config.yaml
head_dim: 32
rope_base: 10000.0
init_std_qkv: 0.0657
init_std_o: 0.0
warmup_steps: 200
decay_shape: "pow"
final_lr_fraction: 0.02
Each number is 500 + 40 x the weight over its row's rms, rounded and kept within 0 to 999. Layers, rows and columns count from 0. Numbers have three digits each. The size before them is the row's rms in percent of the matrix's.

# layer 5 MLP down (transposed), 512x128, rms 0.225, rows 419-473, columns 0-127
107:518573528548472481520557478475415527455511432501502540513501552494429523496504469499473580429497502434473452516465537493470395516493464452473577523474541550491478430522489515490494480506551577477499463497473516552503465480521561580505481521528553451522440530586440493433458493520504493529548490453557566485505467556462466503570435500518470509572484442521573481513520494549477461480494
102:470543446493454510557504498432470527488469523458508493404501525471557466499550486488440513497479578458560462403448495471507515527520470566512512480458574501540474512484446516482512505489474565554535520424513431479549607515521529539448483504497508532469476484460500487452534576505464511552502536532492616517445498566494485436515550542460463487462564529480435548551501488519514471454467
099:514525443512453488450468472489476469508477475449490554545485487527560473488407501511475474512491530506443495488484469515619507516437562541491521538520477455482482520436535561558530481546547518522498498448493510455562416525529530460444459522500470520514561542533504498594541515419425483451489538503481494586499523525539546495477476515548493473495514374511521474492499525579416485564489
095:444513439544470490489468458503481409521453431538506536501517491563476492563428531520521496588558482489430507571512534529487517507507627462523457530511457452539467531455489478476509504504518555496497491498504454570469549494538516473518575481487496531578515486510550514480468488531565451450508442531489479548448461468482441545415518479521433498458599491529488530579458494470466472496475
100:462522505484535553505444517516529465456581521472405440515502474487578576503568487513471513453490504518499550471477491550482516473576599494431538481459526449553527495475514498537438538403436521528451510500534501535455496517478477493441469482466455558486542468488506489507479527543548432529491548498411459553432476484578458494411469488491498539575532551467499524491493551511520528499526
102:539520545529487563547520449491500435569456487445557509529555484499493486475454513443462498433520479557537495488503468503501537494479511597464506487475530484561443503483485460486545442525489548494439546455511466473493537577524482501522518520447509577558422561422561443574515467447422495456513485490532432555531471549405517470484506503540484492529514487482504539468473482598532453467525
092:476466544520573430570442480483533518449524488539475465499492533554495479548532533446479510508457443481484475492453447461454463546445629486496530502456544464495572544603545566454528407523530514505528542497478492505491428528515431542518490462464482525524471503458491513459487568449555572529539523506513537446457512476458455565501438477469463493530509494512511456517517543499484504571448
097:532539516489498478470524460517520499445483487508540525502570504423493473478543493528556450435546466537455482456575473537535534489511502498474502570424456559454529529545507555473497496426462456517553592575513503450515501544545432495522499521452587490452481535479492479458498536493457550515505477462535453599434545462498474507515563456487450479557503490524422511537520490538446477406459
092:509430495476469526451528513540537513532442514466546518506525494459457508494486503490448401371628582520541562438478472521518516532518553462489524461499540556534485481537390501526545467535535468492559478477501490476500537480527507477527499549463495547462470547529526521474434564466563475446432522523523489480521547491518492542407505569498506484522520509460476475444499516432494455514487
110:444476522467519532497585430535499549475514535508582426422516470479534532524462546461475490543500457456488518492490450474495499511542403526488467540459528447498508544567509508496521422458466532484475465534568491481475534551546438427486464528540495523533530562524534519560556487419550493469481469553453526443491465491495562451490485480498518492572542447424520505569430480546488555532515
094:494523518519475504496525551564537509460501519546420516523444445520489575532509476548529474443463403503579500395458539554518534505515490505469519470501510531523507494538519462508423494451504535456511502504541531417576519427466420492538500579486577523497468476511444548431517474508527456522524440488422571506473527500481490485495482447535435481532545490456505511524454548522451486539580
101:474562529556486443453549504528531496463485569534448545516494525456510476451461618567521531435504482489480512473518592505511464486410561515482514467516495529501440485519555495515453535434415518489484491521494568484501508492501448504448474516508470404465528504459512548554521522508490483498462518532507555409511493534534512571462427497523524479477585413484450516493524519545519472419534
110:478477483517472478508527533540530527571538532452599507546557443493436507458503530469456482508501476520534476507477430515544406514443530552527513518475458528523505477553536536476503545438455474508559468487441401511489552435452494513491471547536521547550517575536517469469510521562458539512525538529494484483493455430532496540509505513433419536485570461443562491475539442428467538437472
094:466503565509522523515558415505489489508493539403522448518474463420488535602533486497491590488505531466512505456574506541486516562489477510508559476465445486467606519506482558398404479481487556528458475466528564504524464484513530516513501568514516446554513434468480510439544462547431470532452496521454473487483515491503516516532500460490545551527530515452464480443479517492564531448498
086:491517462482537391504533477576496496477499527459537439442471496498511469555566493483534566471552517521541481462494538516548501526481488438418468472453464492459539556590476537494497512392528463497566540543523505507508519428505488490590402436523537486476499508516524519481508578581527535528535487576456433509500509489425524454497505536460506494474469572493448500484500501525459456474480
098:569447506560520456504480520543523508488462493401553522538548564500474455463514534427484525489488509514437517619503519479536469537537589501486456445494486541564468493529489449524458478533566493435525546503498495563488493541451491552514499497455568438521484470482396498495507488505486491478460475465518511457485414546532498522503432484504456548527485457543539511523512476514451406542586
094:475479566532566516466464436508456506526453573448524525510450477502543492497444523501581495500533542509492498541426475424555446578551473484517536490521536531593443471463542579461471582492500499460512471493493474457493503544508534473547554503459582556465546538474498556468520552480433516562512514514491504435554479468501453470526458499487432487470516521435472448460490513480451542432451
097:506550563457456582433466493460400529553469521544467546467486551511528493488514484453470510498467416523481510471491553520510479491477434516549418517535544466542506469550522521496530415471507517409539511528497463494536462499549545514483424417544450549561579545505485482488541527583503524508521554479481570436510492528495457489505487452486467527473474488526546516535488518569430460451478
099:488573467514417499437427518464514491567532434489544482557496544530551504537521512553533529516557481529540484463507556589402573457491474548458536510532497444522505405452487488514470499485496437563484494451512522471501548512484447501523531439470504519495459493534568546456569483493523446416552519525453515526541507444511534450464504484563529490525451430485550478512463529506441461495468
102:490537603470529531428496536563531469483514545455480595551519508541419508518452504507463515489514450451557510576555464485418466485534495478458487506471501422451456470532554532477529499536492461467520525555435502496476510513491447513468523456537532532558496524498564513495449413514472477509522472438542517437462517524592530482515493483463509582431526475509516506452485558519426566461496
105:486487481459522487503480549507476552534555497477448538557470439428527532497514456546568437431549476515528491602511515468457441553513530456505483582502531561499472522430518541519472443485461536475480500464473484570453409511536514471503442486471470467523632514547565505491548486441501522511526497494539438555466536523485474476464428523546522498470512531493497437492551486474433553526484
093:441427480538536479493512570490439479413532446466494469484537514494513450516588527514516554556544505495488436463465505474465501508479454483530608519475512562442462522533518526450478531529524514547435502553529565551456562574486543421484522477531505403535565488492493423492486449533455456543501488505517490526564538532474420460445540524551453485517467486487533494496445493465520539497512
094:554504532541520438550509477446463505475511522443494485525451455526492518575519534542442547530476426500466489426483500518520475492509474485418485447508561463511533441576523443489543491525507478439529520489489535459555498479530525522463516535435526619414478502476461446484462556558561529537459515583510504495583423474497463462501518534438509510515484437444508520507553480500553538489569
098:561415430501505457540432504552446570462495490503465496528457575556501441461504484539512519495536531518480479539470463502442501561469539471504499485537497557500506470542493544523500557525534526522416476534455403503561507512467473471451537535503502533481467475531531507452544507404549487581477402467486465495489484503471441511508499586507496438592518549474527467464508496600518508500468
096:458472465525525609469484545440562557450479443518497528504455450539537493490560461495572519511463473454489487424505504516547487506502486458471508507511478569491488516365457450565473497513550412500525477529443557513478415412508445559521511472516518511571530471474494473504500432603529469530453462457505491460513505491541520524525478477493504535545536530535570511507515553517490547476497
090:497528568542496422529447516496489520515494502478395491494497463460458470512565498487427547486483491540564516486505487505457526460486566547542448522453476537563488495504450473478535598482454494518461530517493533381548502485515508549516466562581501511486432512529501533471464535514494536494447417499463426470529507516540518489501506571434464518482555480541562432451519489606502478544498
096:490522431491593582449500522540516464469450521539409466474492468497424482576488468459572583520506502506489510397554457507506515525486518518512487518458455523493460483452584555477455486488528452556532402458444470510517431490529401527501525551423447493480531477510499491551542481533463542534466503527505542493459531507551534534515582475483543520502548509501489511506445491555511518517492
106:517465493574531557480492527553488502527518512476488423526496491549568535518464482487521502484555578582585518508512403506487476491402453494454548518476414426489469469508516448491536449541474494538491490444522484503552485440477487487542476462505460570516519516423456544418454484506553554521520479525551474464489501458518486528436594493518546504477461519491483488514442507532522606516464
103:455455598478483516465522495426474531509511505559524493539506520514469466467564564413489465508528499447489518550462436471548528506494535532484471495575490551535406429474467487485429501502449598531543474542533501446529451458484520415536485515558500572522450518480543502437470445492460489477508489549479459578479507487487547554503567454527499561522506533423497453542521537488480513535529
106:610574536502455488412521496521542543503432461489536476495506477510483513455519510477520506497449480483467478561530551513547517542445543534502507495526512469496438485518482457518484507587484558470540502488507469469530533557425426459423519493548505514535518518500503530571514496407473463455478451407533484477517497530530516456552449493527570426490555553616502467469477492438464537474479
094:466466530556477596521475479453441580518443480401508476502491465504478524544497507553566577478555507409466468549490492479538471446513446523512498508543505515463489490505493497463469443457502452509564560441556525462563494566464490496513509535517484466513477427493495491536585455468571430419512493533503436545513518484498469533612439530493506508564470523505516531511532491549476465497481
105:499489471538567494482483532449569406492466482529470439536469461505507519466546550513488472493433511463560483481537493617467557456475493479471506520492561504459483501547492500495441552538473542448534522413515561522482516483523482490436464505496477517491544506464525571560547530523496460446441506512498538543467489549532498485507454520533442536391511425466525539526490561499386558491552
098:425492553510539466521481545504448479465447463475512493442468567466525493472460439519507506575474454577526504450473527497503497423501502543555656565521523438512464474549538521480499457567468555495492510523435493486496502488513469480455507506548464515492474660522464447526510502502498510491466502500510493492535542547525507542444438528494504489473556539466523434500519490522487478501406
110:492414466566547527540447472534547524527464485571500501462558449458492483491467442489447537506464512528517564464457556464480548482556470578487480452428413419521493505524453524475507566459550483447452487492571489480566510505410509522447565513528516511480429586539516499486532423520475469485487507560510459507501480456525452504497482489556523464515530511525533500469525531597539541495503
102:433525506591516431421487536473459491483480502552474500566456531479493437456503527495461512421502483527471536524500503581512396495526524443496451452556443479507464468545487469532554520522546515570579511473494470457559499493571497487492502557525465536461499452425517461538483498545496516495511485506512552442566437471528486483540538551523457445500504493509585502415471507467567540499559
099:551504528444437469465459473524535448481554530470544523525500427523420553473497431466421449471562556517559506537588509466560495523450549500445465507557487508539511485487518555491526569515489519444499497465553502435467446558501519528483568514525513527489538478461564466488438538463531514558462462626520478478445531428488460534438439501519495528472527504460529518467459505479490495532512
106:505529545449513473514475411519485494515523508543545530519528397460469452490514472564466487503516496530531486526537477532486485549520545519508494490462478571534503559488503501484501511479478464452529460542525496446444546503490505567519526500461514532489523494521475493476527497568522455520543517571537475454321418443515457532491511414501469462550591452523505428460438528483562554494536
097:452429440464482503504511486496477444487505529506451536611526521462555454522465504462477493526483476500530520372477492511504454480507531485516467543457516537469545514562555513547449413525540512502527498440539476564435438482537597541426460459468523458487484477501558559535475498474481526484500531508508482483622559544504559501466538526478476569429526522435501506495519473475503504552497
101:522458495523511512522509555532470529494544482408517520443479474465485545467506523460524502531479525535447514444501507436563503439532584470473559455472489588492569461599521576460505531505481463499481470551481496513497473549473529479481567460498437530450535564510463471468562477452446486496505508467449507528543564530551488508444491544458568500467525490481395510445514485589409512489510
094:527487513521503577484468583537507478484487501527523501481476485517409467514520465474545483537530550457512553449467541471520492545486506409460538500485390477489523509415497522463497478508420556510459491415566496475468529503541487447505409491497504541505533521578428448551450544488547465585512511496528552444544514517503486447560546497460513439550485500548566429510535531489536499497461
106:567493491476516521559542521507481513477449445406543576561458503516552454467462490570504448457487525553536454547512569437551442487508457500437440488419479463517512502484470472478482550545545554488483496506476489521547422465488525578504457433558453516425524544526552518493488555486506476526549471426541488488448512565540496501468456494469521570558529522482480548450501471506513448483548
104:384544456482534491537520540508425529482470516606502519477442534498466502529466545541489519523525546485584503451541498501455537505503480524461478457474567508555465529415430525515504562514515555470467535533445491487544553507454505485543389507463484523529532521579521528436502397505546570494524493539527499493518511387527517501509469461476509431524496483488466541497455457487498487474481
100:490515494472502464540520516548524469475492490490526519435463531446454517483532504451542481571540455511456568483514545527450567484477425514481544520468488619541556526468483516438537529500486458494430513499480530478596507554492512461433546529445488485522528517504492521448493438623442546480529436480468539414555518502431466501523505486479465474554475460440532529534487467523457489561551
106:521480516425477475504534539419513536452454429528508453499481492545545419460487502502428572516463577520471453445553545492506512513494506527523576539524510530520558574519423489420494518571476522516525450473506516590466515476488454489416493580548536477537540460485495575543482451484486530478474500451487575517510471490508442522526529531468488521498479451446484501516430484452534505467584
103:443513502525494509518433537483536481472470489495521480482527546481479560504538480584430435488430517588497530481515452512501466552475400543551526464472533441462538432532494494482544483497555456548543493466483476479471488480468515517501555495510491447433523455477463575457427569476518445518513531559420558517525459560527530490562531496553457417545468512461498521571491586472513507529510
100:549486506491553508475499528500541503482489515540485538419573439495524540522444480549447523464489451466529502474505573511551512469465522555483570436512576476486468588559492517497445446490480445539448560462477492485429538434474500483525472480567499440430526445533557496489505459491542528430502464434429516488448493469550570575519461467547486523494531485468499510542501537497587546519446
095:501574472382523504551537495526468477488500461562563488527458500560457498468463448459444527448527528492514498464484593515531580446541502525526567482427470524525490546499518520541480532473511435459487532485577506537457447519470505483473452508498508535454468483483474494540570477523480450453560514497648517532478474485479467549428457478523484470561532440529464542460448494501513542494497
109:499525507452505487500613509475478560594522437503498467547541449496609506501513497531474520425478503511496479457473461459452500513493455518488519474430511470498475496477537567518456423392499453510509495502576524510469497482505481410573585492496494553536432482470539469501558481526575532513536551481531502454519472483531489501519460491508471492596430512460528538503550466565491466457470
097:507460544460415529536475483470556561529515495489445514549477469555555474503504448501459444513475523576518535390499498511531505453477455457485494553455517454610500473428526454450531558516503456520500492536521504487482467481489494532504517466598588492434445462494514481501423464515521514478518517491463577513523484497489528483590432474564488539543476508561543497457539442498569518465486
101:467524489492520558535502545428575474493492510477435493481467480561517458491546529493547532449534499435524520426491551498443513429499523508428587488563511524522496525448461492494507414510450510524517531463521490470587497484499456499497488516461520443509484514546457492515447604506482534472569546472467504480422539470559542528470434451512502473431523576578453532555500413514506512542509
098:500486507437583556502445480513429454479501490486529526458509476496461472560479483485551515523490537518535522464474468482516422445556528528482515528510440444471482469639603539504502513482452529482527500503473428495550461521524430541479487572504501506524552495608525549434484539487551447501474491525545457451452526540552461491461561474451522471467487441499512450462537494563462533540500
094:509464539471560567469496535434467536509490494504499483486538589493463502566486555502526514482508499464434510500537475511486496413509561548513461529520439510441495407554472474533554493588500480445498516497522456484529572488512495469560531481494514529493482583488433546439510612424458442541478538484572381518535466487495529490454494499491530512515506446471486457482469546470548467519465
102:530527450507532542527480515449509436509509515513401487581558472514498484516509498534581490526517520515533503516541485529541492559499510436462531491614404441555463487529539458555538467519547528548546509502464527453474530476479490498478438446459525544475526465506416491456423522522480609491455508469496441470442493531490478460561537447484423516468511506477489510461490541521423513550547
101:489480585498574488472522497498487433454471449556466489542493486532455451484517518487576508532535442537558501580520550450493488458396464474519483478463407438449499486491486506527481475479488456510477573488422479482525494505497459528498461537510554520487499511554533495462557474564532504495499465582502543476495503424551492454473561552487478593449496462462548485534601575505520504513463
101:469516485485472481491472499524426505508426454477527506529544478486512544468534509503548495507456481511440553536448383544430533526473502494526473463514558512536533443446532464473534526559509518542456475513402504483464523508482599480552517526520489466484555497456544515516420481529555482492543466491486525539514492551535525478559481596441474557449580543410481480534546527479545473432449
# layer 5 MLP up, 512x128, rms 0.396, rows 420-473, columns 0-127
098:524441497504551476480487542558490540540572484550413526504519461504526547502515454536544543569474384553446491490502515507481534405498506409458515501514438484452491497520545532486509504481565499463533427544461550488476471484489557422566476477474517575489464517520473494593489499506481488399519486501482526519480472471468461588563503487533459560505492494519517459431502471477545552534475
101:532455464528503485521489574565460532498502555528490469513489438470470523504449479504416517544500433547483515516499514463510527487534490476427468455428522550488478497481539480471480455511420517512481518517420527517516498530481522448518443499521486469496494502428473463540503505572495561529579504494544488485550502436482467486565590447523535553429462569551590473511393485436562485523567
098:486487554506515423518511450526519547508486513548448503460506507518500477475486427460521507470502512494505404566503485460500451530583443516555550533552494527582524438500481417464461472484527515483513475540442561470510526538483458489594439546460508474431490445513474476518468510582474519501560509411460529523516457503493534535533496490454529521409491564528553487535584549552569511508473
099:547435432506551517452530481588467483546527455487499568438478498496436442506456493481493503509442458444500476521537577552478523524516457581567555517540503458471457497486479543499490505532568466481487493500506517458517505524551582557514516487502532475431506508491482501578447485512444504547520434544527509481532522543467516536456550594422465506420519512481543501502496448447409485465438
100:451477521546480518479614509545460535481512434475557462450459530563476461498506519499522526488514498527555576492526449533521523488467460497579536533533462413449539508490563539536489461527566437507436480424531485503445480552455454477523501518489502506520512413489488550490433527471577454447548509522486451468582508460506540449511507512460438500438526459469468588510511497511537565473521
098:545511497507495500485495441486460483477445459535455490454597484501493535510525483492493532525485516512516492519433474456477576506579533538627509573476553458543514533510474453443560562485400477505545529538528539525534448530504518468455497528527442472431492566535403474506511509467544504523512472459579553477528600493440457541486434503481464499484490456526472470527502543464477496492558
102:471536505496492479486454542490528513452456503426428502497513509564536531550499462496576555535439519486492521473498459484536523498431461544600470484511483477524578419507465513611558508460483381462535496550517440540512534553535480519455530528471501516552493438510427476482546443483452487444486471505439470496441525457535483570482534499508577519475481486466476489474515486524492594509510
093:437516484508564458536544533507511523443455484458483527496461424524642485491463422529531530490477468512435486453535492510491512459527497499561458489488514443530458488493564464474544497446469405482515506511503464523613489491518486556464443414469498424521570543533509436503503469525474546518566471489517547459485508495564475524567542454482535447502447490494508480555542552509531513461483
101:529465475535442437508447515511515477501558437444434532594531496529454483434523553507525492494587454478522477491513501506490499442461513525486530508552434531510502463514550516501425566487508435507591496456462485478538533506472537519483526468513548508475491429519418501489354496479484535520494528525549521526487538559488457485558532570512514518519484545573456523423457546463519455542494
090:440466455490488515552442440561559501548508504461495527440509505511586499557544484435463459452465506453427549561472468472475489504485569525517588507577457486465495527550446536507522529529487458582459528485444452603465524523460465500453514490552536491541512475531503462557498544537455554454510529490599497505505506450535461503524499490451476496516483546483490524464590483452510461462447
100:530496456516478552512494532545487520509457565536517561432451416504436552541475532462519485515544526561472520523518453502460580419520491500496489454540499504529517430477504507530550481534468492458484471500480501561463487454533489572453447529490577466519623449494457452484583487442457458501519515556493486495522494538514472420533604539487496431524472526487442509521462459503533454540452
109:448534489548408489576494496473499566506522458529575433497572465516553576559520498422525516487549502538527456475495497491603438532470485482498491547486453440542435514513442526474451486490571551527566544451482486438534505447529474554496449551506517506496526467509468479533524601505504471528507525531456449539523447454437465562535461480509445471485526475462507514469460497540438511488492
100:486523493458464531492444454519528515536487452468418565489555472507563432437470507541511413522510478537519486455533528513524508431509544492548569433514572572530527514482572475558497517600409501514476490499477462482470536497456486561454425454493501547448499456475438548489451581478495471487464566528531491478518570521464535536493483569518465509514494505511514526532514547491463517549427
092:518526483528447546432588473528478514509482465511506540543573556529504515473474445542489513525511453465540451474497481457534552489449462525519554529543525542552449445525485529486504454551507530479465408564584490469452502492485525452460489530474431461525457495514490418481473510509511530462554407462499471510498595568552476492482473476541489492555511531566543411449568494443518553472508
095:495498551518459495496472527464482493549522450478427483456478548476477491525487493484432474480528505534591510515441541447439505429486460561505477525476479563536565461457563512433547503506485478538444446526526481480469472541502523462455557543556472503500489561573503556447476490518507581470492471587466461505462549538528526480508495517455577531396455567492580545539437478531493551522494
096:437463452538494510586548539447541515530530509471481473460425568497517511522536463561464511554540477521573490495464477522516522454489496441510505543443472498485535482460476462492459478489511528399484518478494524533562477525501520519549449546499447448493488490492481449491454490495497459585497532538478551533459477454504581504485572594531592497573496519493512433492481472359498529533519
096:525550453489515377422523551466556493489469566473466450479550511463532497546564436521574508539511539454568455491449469536481537480539514465523505473465508559488457577483469527471494488458495446549462484473444487534484517495513470472473562552480539462428466489530482535436409499527546494472445571476523468595452507446525577501509479501561462512501471475528546448453511511524522505473489
101:527422467484502549485513407494477550539526534527411490497527520471499465468529508453497458569474515460533476520518512508476503526474525488508517472473532537455513469572524432452505526461540529465483429465497429566527442513495510536521498500505435510472477563507360528533437517528472477596470482430560473568543521422531467546480489524468443518540554564512508541550513475480477535511438
100:422530530510639468518492470516604480498542503553557550545470500498438551493494494497480507491473422514452457529558467500505482474520446475446458484548463435544428528569540527480552473508485489507531476465493532430481469577585450519488574523503479528497469463470534511452533465471449465448475504459498497463487509481580494500458507579481515557542516490516529520490456495504411457472531
099:574490505514481459482485493491461537463550460538430522477533504452487496477512518451559517525508456483474531542513530499477506544476436489512437464453496449538531522510443526435501510489576553544536527541517498423506410512471410579490564478522469544475486482518520506466553478459489490463487543471503521461609550522436492472606452561542468458435522520558490558503538558530417525523496
094:431557541547506547487546465569515538492480525437534535477496520541491545505553542451523473428486525524462474436524564441565520520452506414427517539540562547464504550468504415514470436489441540538527515437524485541566482444525514538497520509538505509475505452530433419491502486444501551456514497477560543453505519549547503482423542457468495476527523513476550479472497511465526522509399
100:450434444538497477536475539471463534552492478551446529502516461493476498532481461468505511497497554486500509479491489450520552517434474468472535567533498559504506581468471567563498573470563554515457415484560484503527463458537534494526491530569510406522487534551550508520439418462527457464483520497477585555457562471549486517544473510463508479457508545537509441482521458505407563550450
098:491538522460572474491543533485541543551594477485460495497509457511498541512512475489508500475437508489498502411502603503481539466488509480554575556515524419503483536432569554470437484447478462451490551460537583506435504436532448493506400502472503510546540550529481416453440532530536509472430449518515520508470536494534533463466540534458472506436461431471505525524537511460470491524512
103:518482550460490415548457440494532530526500538521396449574457496501481441546442509474454445512505596539496496413532494509463481418607524522515476511485564452507530505503474523480460479556507485526544538527484457496524543514559469484463479503529537516468471553524508559515480402477492516464529501492457504546465487499468483509529543528543539485361517459509501501512538472557576497508527
098:442469539531497488522457512480457570488586565542491450598489458460506495567461478547488511462503474508443459483564532454471501524494518481496465516458480560485555540484491559570473500460474447421458435464556487558556531509520546548381479506486562522497556469517557495432537471468484474522501471545522541552489468569474553549504537514519512422500484506534483443473497490463513485425524
101:530563440499463475481478466552436511545558564485511548468496480540527503439464497447473458506487511448498486503475460520459539404481518499532531495591525526509472498461465418429574490579499498469411491518517533531517582485484484565446493503550536551498549492511494514455512438520472536582496499601535502501568535410475488435524466490461532524446512514552500524476517441531555492513509
105:510454574492506457499490492500556459526530462415488483529493504473436526481515512479504446485529417474520511512535484496513482561518475543583465486479504494515449477527518471502537465467575456547507467512619532486445516508486490422537547499442515446457473457542483450495459514474443535519550466482549500515495508525610563452485570515488544391544459537425574543541454459496457495525479
099:515492469506495468547502486562556434501460509480530510469492443516553506498502460434494454386451531520419519510500535526494543562522472515500442536402550451550552525482485479576522435491475527493474542493456515570482545495528505459498528537496429509528507442573558473499497500537447576434519554453527559529603479423521533517484565450529532469511451515492461469519485466454487517531502
102:465423478508495476509463548565515540467528448520473444503509473496427519547465539496508458441513556475597514477518540516474456446556497516496492506483551459523491453543543486482519469464522529492534468472423484586514497450453524498492470564544510556419540518514469465487448529546492538446532491492578533482518529534468450508445443441554523609575477455513515474488434538475441490585524
096:474491496473537550432470530526466498564501448466588539513535470516475529507558527478582508543452480489591448532580401505490506431458462473460560541464513474512476449477514564453555480535467513492442495488499525532571460507417578482490492499531548510528494488469484453460472499481513499408482489539537483488571525474480519525540533557438483552466523471562516436559464519513444473453472
098:469427495527474470491497528589429476535561520476509485481483473504490469436614437500524537510509521568461503516521496417527462586416474483483548497418489557547521570585490467513497508502508470526499447534524544494453480465537545555435477549494474478491532461434500510533501516493565576569502500490466497436534533474480489521534518522504456515450477547507528481548476478493549518484385
102:477548531452508525488584470455519484498452433487529497516521496498481493540473574543449458442502553528542455453519574486500458475466432441460519448466519443476494454505475595567564504496542479503476497544530533482401485428452577527504447488543514512469433474504545616536545523473504549543483567517504466524499528499519529482476462546472488515482495570494449561487499483470533586481520
107:457551586577489463566475434459542519541559464493496479519515569521418499515579494542431450440538501503483504517523511486461495497502467466519489432498485499527542464441493544562517533508549487495451568496541574545540528530481480440518509513475489478529489525570538544402504430495454503443533429493516468492580456502480437525515513527503566516488463562465504439513502425500507521567463
101:415566506464487511500490505443436466467556513440524482526495561540502495544496547570512444475481416477495546508453536454377575517564572555495425483471509557530500470528508501523501508524541467429460556459432517504504443469472525453449517515442484526518525488525481394486491506488490535503496497476566469531539482561463509480436519513515494508531520540442601463523476528502522484535541
100:446550461474466530567541429500516521529515524491542493445498490480443468543464505490466516566406510540552497453432511498489516533473484463529578564498450430484471413492443547515473461534501513485470478511478521505473520487509516447412483509432486483461507549554531479485575510541543487478439476480534566480545517595529450560527456580525435465484563540493534535540426526512477477521538
106:527466503468473561495528563486480525495464505600492508466462498503469492451518533412509457423511538475490515523509494490487484408510521491515525494548602520442498508553482534507399511525472453547396514489415518515491525441519537451480428463549484499526521412422472512560478543495543547513535449472510505551578510496552509420521521548468475483472481526526564526516564470513506497545477
099:515557524532485448570498528544485428455482508559572465515475487461415452489469482484496493423425504495533570555435484472504491512449439524544472555531502549569547537512490554495468401454530460535470502444484490467547559600546449482484548494513514471488538551448536528531492410481455474494498526506500537444522513498531479493485504480553538507523534552452520508518423554466498513487422
104:535530484501458518425530478497548513488500472520574482525511437516551403527493480502526486526441442556461458462472542514519518533445447511499500479564512487531458454541530499484479496492528520546558537506499394524532491465515433446479497482531490454508493552450513483504495517488510420563554538542526579530486531515480509488497562499542376435570374491489470535535544467466536562478505
096:491487439533478512495493436477494496488507541539512481477463471459505431459471543432465436436547479520556460547551538547497487470485439616515497513565466549528443485607516410528480469553471560445422519523555463477442558516553506477498499437475509465500523466511497537515469520464487528509514550527511550446532582516464464479537535430541513538488519493410542493490470572513502472507501
101:521500505566488454510507482515512453550467428489502555532562550538575505524464539530550520403515555427528530488502535423505551484504436462505418487549549464532541502574511516414468527520449435396542428508546527498527425462498496569498537440551457521472478481505482517478539492475537487487469462476458520432504495495505495474478489513526510526507481499584555518512489488554487492589553
101:569443469566531491543476496451520442502447455479571436533450464523536544520530472508499518494507446509458423500455474521411503447511502531499436481448524523486571426502497437485457468427546486458504461557518512451487480473444501508517555483547536415469536456496464549470574507481426449577499498513470490515460427531506512521526569564533545544487517533542587512492542534510492533487498
104:502417402498496469552552480482529460459502460594503451499422482509477563472563489480477465531481494552467487459548377510487485515507526470510477531475557480490513512476443523590558539508519441532482480460502475506477492614507506502499479415559505505472530437551510528509497528429540419506510483531528424518548536502572526455519492441462557516514538493504502469506504514510539569467480
105:452537500549532470542494505449571558535505537465437542527473478473547408580508528482422518482488481574572543477487536514504539459501522479525452559428522460535520489435509533460469515470498489504507485468502502480535537491550489470486438498492489515462455476538539589446520450493539449474436519519493480537518383494549446466490468512498482489417478446577484580549497509507511597472514
103:483488496486491539603515544491472503483551484494483458445481537515472573491488456488432476454463500492577479550511492470519512525512504441487517532519522496465470487475534510578516528510549493449423491597542498574410454547429476588532557475502472472530569480443514501483551490490534409482494509522472503573610483534515457512456520470520464459413462533557504508533529576515483499485510
102:486500490535584510460562509510560547424532508513515480560481467495441505440617496520509479517454523546477499594422446403502512542372502541499482481498533561533534494487523451506488501535430541522494458540504472514454535532556438522528499516522494546510408514457510508491505493478460462456481431504485508470564554467501504487476542554532576423462482501537529478472505481504524454521516
100:512515552520452529516528451418544512483508414434537484475527468538513497539519515494527558524470537533497591473551480467574472533485508533520504546485501409436468479404493495521580500475561517487517467537403480542512469506485459491504471532441484461460545487528455501552505557533499498404477461590543461530499496445504536479455486504524552511439450448485479582445525502554494456468528
100:503488467505508490491440520519468449520565543529456524419473552486488515411503432439471455546501549476506474505525479543448516497467504484551491508541518495551518533492577502493492576552491495452482527488429464498525470502503578522427467536494511528469529575507408505530469501515474484495454476514448535545474578509435463561463542556431494559473535510530544453457470557470569586492412
102:497504503458493497507462502567474473547435554590495425536502510519454529481502474421507486508523510426502481496495545500503535528438445579510577516465474508530461500584460465464492481478497507541513483430515462542565508476454603440456474463464540494492572495434525472580490501497513540479521542457463529513529470525530519520408555581543458516548543481458529494480534409501439530470491
099:536439541463501483448531495565422507522581530458434564543535509487522488518494455463504472553476473455468461468539545500483446543463486498540487491498498502497494442475544464448525556478501459534479541503454484542476508484470524550514488490454483575489516499484510552452420468551513455502471523526583579527600439530399499495449574498510523543512578460427497458468487521461509548415494
103:539515466532487456448525506466505560468517466487533420450486555422442526454463504491504553539492534499547468413488536529478468440483529459488487439409621520565478553512525486470522483525531489536505489532512487500470520438521499484522513420493482495540523578492519456446515465463492499527595470490496534489574559499479512484486403496535511481475499488502599570524545532441518425485467
097:517489532487531517543527503591549532546487485519482457463482453462461441493481500497523599523465455514546502460520470409556524469588452458525417490563482538527580482538449509511404451453500504488524491536482513485497503476550529486469450477473480455530512481489538560433484429481462476556582467453584484547492569501517543442568568519516463498499501534545511558469483479491482510489446
103:481436503524519478529515509430493474524495567517540534478538511427476570535492536486493464485468519482454502430538525471454479445524442506494476440478543556474500496507502542516491504491539445432500572434445528515535464508533503524502523503489514438495496567543569457524433499493614503502581453456455552527488502551431542503500503573497400562575570512490528462523525522536551488418514
100:510486421493458456510470489529522512484522484464474472433517441521617493492488507460553487503541600509486433419467464513535566493484489473524539485517546442495518546532501527494553541510579499477581465546527464473453557492513602513486519505510564463542487438512456462529490478545499488500460551436402487424554469503506486508485512481462496484519566547519430468548448568533523459492476
100:512536460533442517450497491488656473484492494521517523467488438488480474487516511534473551455513436493477438498518559545492526504460495428577482459517478518630516504465485499519499429566482543463484457507475473579533441493555532552496502550481499486527583517528503485503518534488491541455455514470451577521500528445479592548461453424457498538522516529497469521540498498555496513551451